config.yaml
n_kv_head: 6
activation: "tanh_gelu"
tie_embeddings: true
init_std_qkv: 0.0344
optimizer: "adamw"
beta2: 0.98
weight_decay: 0.034
Each number is 500 + 50 x the weight over its row's rms, rounded and kept within 0 to 999. Layers, rows and columns count from 0. Numbers have three digits each. The size before them is the row's rms in percent of the matrix's.

# layer 6 MLP up, 512x128, rms 0.128, rows 411-511, columns 64-95
087:491583484470459508470438505508488430523373602498492517472473576484510547456375485545465485475448
096:498529522491522524477517538454487532422479437468414544604457531482529454482481553517508495576546
090:512569481430518483529437531538507565436453564525536437503509499533604570491491431458498485501501
093:505515374496503418578500472490561495508478474516499497537533509460511572468524528580554519523585
113:543496474540450532546402436504445454488518437464465415619450447483480472563402518512525473528434
088:579545497506426488458512472503511516594476517452488517546517427624556507453410551489465455446464
099:462519529494504609447482591486493556627532637485559521408424521478512594496499515490479415427544
117:556552561463450438498505417516451517475534505551438510490517583545531517453532396425481511591469
110:545493533470513543554496584619502469584538558540453570441438560415463488465533442435531466579497
100:515531516596484470548526434507513559508493514496483522548524529514592451532535438433462508526436
095:588499536521551523407534520479511495577476532470545468533449505484576476575521498490388487446465
102:482536464513422461471502515472591470568473457619475514455531578513556439553564454542499492574549
089:564513433491512562493558535462520461455473537500472506531492545434522514499524499537518415518528
102:481554550415573465470485563541461498527452435542563454519498528487516535532471470555522528389454
095:518565473488512499462503474498570453489549477493441519460520492527486568533416519447577505457568
087:600510507405487608512525453478483484476542580464523451445368461450549471539429505495483463524517
103:594520547367490405460453520512466478463424610533571492502544393456549468536532504419488561611650
104:555630556419523529486537602594589489433472509562487578564497550435562521586492393512451492484470
085:523608397513509466542455533461472487452475474531474438571419582510441536530526465482503501547497
113:521497483471535514489517572525470507556506529510525491440451480436615545501449443488478423483441
096:558459518496355498494488489467540483525569512522403454512427516486536463553477539498488387502441
102:555525510497500559549474556437542502453517483476597428545503455547524496567617535520531409503520
084:535513576480536540511467459540491459406424540549496486645465443536480484498507586525406494375567
099:535466448534505477438431527465602462458484554492460459529468484484517470467388523458525531514451
107:568526518456476544456364495518488475485558464550549533563530492510550448603451445485389510532526
092:573504514499490539545499459530515576566544445504497500618403472503548535403500556531584548519617
112:502501422484450513507467518487470482422469456520478452457529508461492525618482512459568554502446
110:593462478537485512572474545481400608497458446640556561505450481498526531570501464499460540569534
094:581519550476414483489546456573451432519600570545498519578548553436566519540391482503558339523427
113:589496533493488525481480469540556459513600530467450441348516428490557594483466524472517526451523
101:528436584530573491507461502460503458401532526507640513495474584533541553594524534446466533514577
097:493483531530502516503431620436551459461496628504576555507554574541486536582356465472512406480453
107:537585436433526451497448598544438497472453477498546429540517466437460546518387481544563498545526
113:543484454492497478430527460493535448464416446474486447484478498449498451539458440595450492586543
096:481445558561566493449498485491486432487453473462494551545513488508484394523498415513490422491497
103:557566536495554417482472574533440535504517536587518540581518579528479470464456443525455516496495
093:470525446523537440461506476543487513492382505546521522545564460574480449489523552493570474463502
105:554433624486529474504530583579492560493496456540552505490522542451494520413567484502469423571499
104:539478542413537451536550480546539509454446567456574563485428500386570512462405421420512519603599
092:452524510557522400567507581501436512484494432639451516629505496469503545588468434520491537423399
075:514432548468525542496543425491464470424554496590484439515457504502522562500534553513492423451434
101:494497403484400443457559511487421403422457501570469476556554447560548430403495558576465472447537
100:577536479432454447457456552490468441470631589460550369584607487471525454469530442550447494536489
084:495657470514552443492421520539479508420456466525473463560535513619527557521479470569489597532465
102:512486559396458500484469528488505579452587545502462519556565441486553459436434457504551390471465
103:472586488470390517635512479519506487499481485528478430500437536465513506446421483534486498555598
100:506445423533578438510470517497444477459523461507475525422477550469561496449459437464479564500463
104:551525470405477476576473536526396395493475474470521464467440571448526559483406447531538449549476
094:539628559479498574586498508471529567441428458499549455507432505491492551490552421535430492569492
098:582433534483463542461525438447485501464484569490586506443536408572469488450551501478401509538568
100:586570535504544427560463507577469439520517525521435397474482516491578488483534382530571491560565
103:478547613493523469508507419518455535530501464532486533449556436484540497588409520447519491537455
107:543492475549429454432563585541510540498444505557560464591526527464532551517430455586513433572601
102:519578395501445481527499551556445533454500537511458434486514519484532468455497388571515526597575
094:496490505558491526553520538487389428523502544544570564426384451479504448457425464597477511451469
105:497514470420530576571484476583466586539514505662496482463522447545563413527484390485427613571447
103:476480502432578465427489587492477527476466551568555516531438409533516561513553474436495530423493
099:572565471506501468539429481597456502472607599570476528448578580504607448459474395519451459543423
095:461573525425433520506486455474432437449420475496480515493390508523489585449476430539505522486550
097:501502478481565403477408453490467514523411444577526461601473578487527522526571413560462476424518
099:580536475349533550454498508479537482485559573403517409506466567429506564480471440526584416492511
097:547552551557374536538576525507496554523400513505520404542500536576534406611477493498477481495575
098:534550512492517486507406481471413494542487469571420420596366535479515542494499534506496477489472
096:459493363492505450588463533495431434475497454556489463464448545523520406565598467545534494488537
099:494550501460497514489446493538431490373459525571479521511520517447549581439531408482560475649584
096:547505506506463511449521527652514426514559454509563550476506567418543524440517384531586425533544
111:604505483450501557537506520568449510558582594514561479502506558491532433518534434570488563579405
120:549502495475459436493445567526512541564500565560488495547584590461562474537519452570503541547474
087:511500541472473514557425467480501560469546432525554369495546422575527510509507535457520475546570
097:504471603439483536508532556493475561495499608493579486487444523497531476477463452471430477437440
090:537547467494530401451480492495495457502446508558487515535492497516467514614432519529528477547511
099:557474450437391531506437548580371463409479460502498479559460510482538426515474443468476504564441
083:575428485537502483480595508420434481524520516573532502473478433498585436520506518521569443387472
103:490535403514488484569538459471514646450436525507535484490537561485500592453398508503469394544504
086:550485477509490424524542491586458429434428479583460430438411534527547510593576460481488565468525
101:461534532524561485454331467474420483478454472462447505652512499497479485541495469564582510504596
096:495553499527436397511486489466508407433451568423568471514425463472519509464421467597393451596533
098:493510492497475498484550629471472519534499576501484511452486527487569487417518467433463494517496
107:564606474527485549553445437461503520561494543524437468458456532567510426523458480404469564435525
098:559433584491533492535463446467459522436431425490588519526481448487514546510464538438528558612521
116:607553520460586437553526434518438445464365496522403483543456518506485432446397471517504551590544
104:517472465525516532454574541525475575483487481537512504540361416456543546602488504508565461565548
081:557466591505448481649486511466421529531473517486537534465395400464578401482545515419529559430555
083:505576510423401533433572458492424483481546450445581430520483459503516493541556530557531419518427
089:527566455495529410547372579478437583597521534522520490475490478556513476444491542470540529468434
108:519465500522476490429396572523503543515509560529543574521512479537569498528481492487495515487469
095:489546550543510557577449513464602528420545441543441496502445542523477522584508529414463485450460
099:541508541545482428453520493522491464494438490539561430420554593565452527495400499514522570507521
100:508509523427401434487555499534473558489480493582532418478479481495632567541569405522479474581508
100:495495476402507418413469530555485472514490630457566538509553466503530534544434501558546392525597
091:529538573440485561594406513620408567469519470519521426543469540495537507495586412513481510488521
115:469483441446415437578430473460443532415502509506517520547530514496528531513527557351422528516423
115:524501575517572482488362615471559468469530574445475544491389600485525461528465420570488495482537
107:510458475441572428571529530520523526464453537574430526519517516437543497457511415463501494481426
098:464561504558502462569454488493447569519501532528525514503484432460479521373489521514545551525500
092:505539469482515466435518481516456490433496556491528509553486478553533415471475466546452536497486
108:504479475535527490441487474496482561596520514480468464433504537481584461494489449453546421460475
115:489542430572500417456500495534407474601473509524559510470548552443541532545530479517571561571507
096:511501538419460585527456481523457517475569484508437464451486474570563509541483503403533517495548
117:572461542526484545594509421525480449585571550535516425514468563477649419486478444486494464436452
100:562541483521360540486506525491482406519497550567627537497524558523549477465503497509473465484456
# layer 6 MLP down (transposed), 512x128, rms 0.13, rows 411-511, columns 64-95
085:555549473525531443416548568513473507565578431489531499427469467538499517510495433440602513503525
096:598447489505488482516552464502528489524540476581533492487477587490522476540551502413480453456534
114:637572506423509493485479512525466515490455612501536480587511565428617474512444409483524454553489
090:554447441584525461477453527512400459550461486512498538492519537487508408502535548518427499489420
113:514477486540490525502505431487542541513456478516617517451440548446481421483521636496554462492556
083:546567434452534440484524594493541487439494489423450525496449512471535482486494407620454492481527
098:558404455572500441489545510466496527442580482493456493532513538569570477427550624467540539473494
131:527405578553537445412533434399504516516508492516486439476459570521447529453504485536476459508537
108:507507482566477426496516503497496468489555516581570482472513421496507560526440423463486463487453
092:597494529431598468455502565461481428395502465485494506387499449507399547512621470517462447511414
096:463473467442475560516444543458487527426535582486519520486471469552446579568477577552630519513532
100:555438454517527530513507535526557529562379476491419527499457493505498405427466473428516542488486
091:560521580503533462574480427570526458551513366503539551453521491541566533491490454521488574539481
108:556487443502636487450473485600511565567507536559543506488462400516581454525471455507460565464520
092:600459572385462522536500494661433549518486525480528517471541540439506500519500401521476517518506
086:521460474519468346442527542499544531480531487460477476543607542474494600509540431529494476538530
102:518457477497366487560479483537476577459550516431525534523514571469507550604547465522461449520515
100:473492557494535497481437583477552556557515482525514487459444443460545457525512511488445535550452
085:525388504443572439446503470520535492537516556480514518442543459598528493435531529466540479406492
118:458558481448518410527409571535491485517499530480467500505475426522462468549519492569556492583473
096:515575495384501488520430576467518515488500544487431463504498515492525559554441450475472475517477
098:623502477548527521465559458580417551572468502534543394432514508493443462491527476452429532576505
081:542526463394566492501513465520532455529554457456459507499558511536476539451435458557553530532589
103:575525481512500461500527488596483515552547479471410622461572492485530468534538524478520509448462
104:621457453497476507506497450509510549494553543483420465552466515491530486402505468440493499604515
090:465527500540542569567522453559430491620564514458474465598573526554497508436421426527546504530406
109:516426442511524457479553489396498490458516465564505488465454465456567525431491496425457589411390
115:466548497472521552485498397519477455494458544509511523484545531577518460539532492557488511614446
091:552460479570550527474483422437549484511546500583473469470450469437460534447469492514472558507485
121:451513506450454615503513584505379504422463518493478472502400410442429518607460500588508493456551
107:442562552431558590498484475538450520445418586504473493531480520513489465491500454573513527501468
092:524513481473555459481503428518455538570475523420486532498534598366396448483470548539503542597398
113:475437499534518506412602447492372524484450508503412477542501527468517457475570536492520483432487
113:497546471467521395542546555520483479516486424498511550517529502468532389603411463547496462420427
094:370552597411482429502415488532508451466472461395457448507508529489423495485418501597513559480495
108:587488531559534453480489510489506490470547451483526520476507549490422652430576514568520488545516
097:505502503401425529414518545457482450495539480458510575426541426487500545455483511487539507509520
106:468544392500458605478443547441530614529445473478536533502527467597447458489496508467459513425429
103:469529457439557494501492519460429461449486507478523406571529563493419595463437580563589568491492
087:516486486539580550474484518441574548582504460509578344487512459513473557493481477540546462500509
067:424481493482439537425521479583432569489485507577558544448439448444542492514586507437527562621539
098:453517472422434615567512566503473506525582510472543527472542541572469503423537472571641485468545
103:498534494491498506485580541514434448572444411503554548432498417479396529523500505473610522550434
077:547368540539525453485478483487564488523481499459579547477433416559445516535517581580559461514548
099:427469521505508454549558486475457521488557488497484443432483461552483461605539532557525504459530
098:471458444512438552491498483550518433458435502494450430496424577552491505500446527456541571489523
097:421444486420443472562533537557494472475542450505463476469528542513544514508610500586550498479508
101:537554602439529496492489520574486512566504413387627464464525495486520478467570481529482510469503
088:572492464470484478449497550418502574490597540496506506539539445592523479556511522508517610452419
092:437521474429470539473501528524476555436441568434450465527482500616501521523477476548543500498580
099:432433472559542518484536428354555503602444425446545390455561481604590601518527501495478479444462
103:449486492454515475603497419502481577521499439528550543597542544528583483437605533430471530564489
106:498536509476545549406495505516514523561523519461438552538507420527449498503517477454522511538509
099:470460458444526470470578444500536440491438451477477540502380445472546466539446548525539457342483
092:485452554417518577445484612535477507551542487442408491447471468514571514542514473552394496397506
115:582509510489441509418505436490524541550537469505557494530590533424504484557443478428427533497556
106:440542542443480538448460507547415566505457471570539480544517466543499508526505585543490515481508
088:578489450509510503447529373535544563496521502484508520424493474553487524482542503494409499597385
092:556402503481577424593486423444454502464482536408486429482529494442510515509574558591431416535497
089:431458602453480428540543497575506526629431466451506540462479578491560544386438524424539410471469
100:516576465534481519490492555449395455455473465549483446567497462542496481531550498399450509458588
087:476503547496431609430576531508559407504540506578434583523491554554516443518427453487514476544451
085:520509543433520501470533513560506458582409445454471541436504409488531583478443461486455501586500
091:440557474435631544522595444424523536499519526423476448564557421446469502552415510522489523533481
093:503534505518540565516505518432467497616503461457515463501501501506388470527502485518483448419492
093:526521474516470570492490458434440581530540524452521508548524505568441521482438552517456566468396
111:539495469534467503503485504538497530496535471576494548474539534522482532478501476467484520495450
136:453565469483483534522457529505600515537512467483514510536477614556525455457497618439509512541515
085:404484483439502464482433547533494482479488543422478561453413575449475480492487525521508479509518
100:578526469500566518472507445430438479569569514541473522470556534589444445487525504495638538499498
087:532406544471516577484507523503550491573504468484551479407550475381422508460501535635598459500483
094:434538524479477463579511501450481510448560454505527532494555460560471493491474535504486570467497
082:550455426495465496466488567537565473494480404492419420566572526493481543541445505517535485493485
098:401491525457515509474527445488524520507507502502574490529516500556486479551565478552468477570528
084:517477429525539549491524519492528466619566534505458470494508505492500520434550438385517443433468
093:500425537480514466505566429508429411553455474507491568354516515476453515515490523487558566499463
097:518434574563592539509504411500468495453565463525478467490480475547425477452556502488534496494509
100:455562417511541517619576453570570424528468493493513526543486506484520563451536545477549500543514
109:469482511439454496499442382530473485574519434555498534501477517393464518491480417603493534504528
095:579410540399563432538458470566507463531550524426505526627504509523492460541567498498519439458525
124:433526547527501506499527521531404480554468499449482515449540505498443595480487491476548469431447
101:560554455458441555483510427504521528487573534455496465491557505483488536487464487545514448489467
082:562508514398537458489555482493535472579513419401453476495581566564533489504471538576524501481520
082:473465531559543524566444535576572537541493572578466556477525477469437510491471554452494621460548
085:483523518532459534491527402593543417477492487507487533480413559519558433527479468398522580538458
105:549523474520431453486536579456498598475399455412515403412507478484493461537458515519429510520478
087:565445545441454468454477484542501559588502528426441572432517532511543477408486519487558525470531
100:549543442464554536523557416531478516377572494466591484465455475502477535451498461451495491440473
097:573539505510561497538550551472480591423578569528447561479445487442496609468572528426477532521493
095:509533526483508497520495572482534502554468414514539485537581567466528543532432446506481530459497
095:512426480549559507459580497444532542527539481575510507488519500507476509492594481542464560481552
119:420588501452433445478493541527455541464514480427529483498565609590480462512491482557460533511539
125:552515550377537484496577447378483542472492472370543505482537503527551499524393551525576506461468
117:445541564569522540474443457492403432501497497576386536557468410505542460555540426453457496498535
096:485548476442455512575453512567512459505438467383388546526467581476471474510543425480502445525476
083:492488526453457567464563579495522509463405481508472472488435462490473581490448578552556549484580
124:497519515461543432506391479585432506489564583512503528542461473529480563535603455424441474507485
112:426538466402468462560531551516487491532556381520440425509548583448562484505478527459553490440432
105:562458455464553437444505469533517452624414549400529597512522558530608429553537496526446464478448
133:544414573495512466492506429441544424557413478480451529448446550587541405492508566479506504409449
093:539458530487558503481554430521537535605452482542436523378554478490446488454433455378506438470495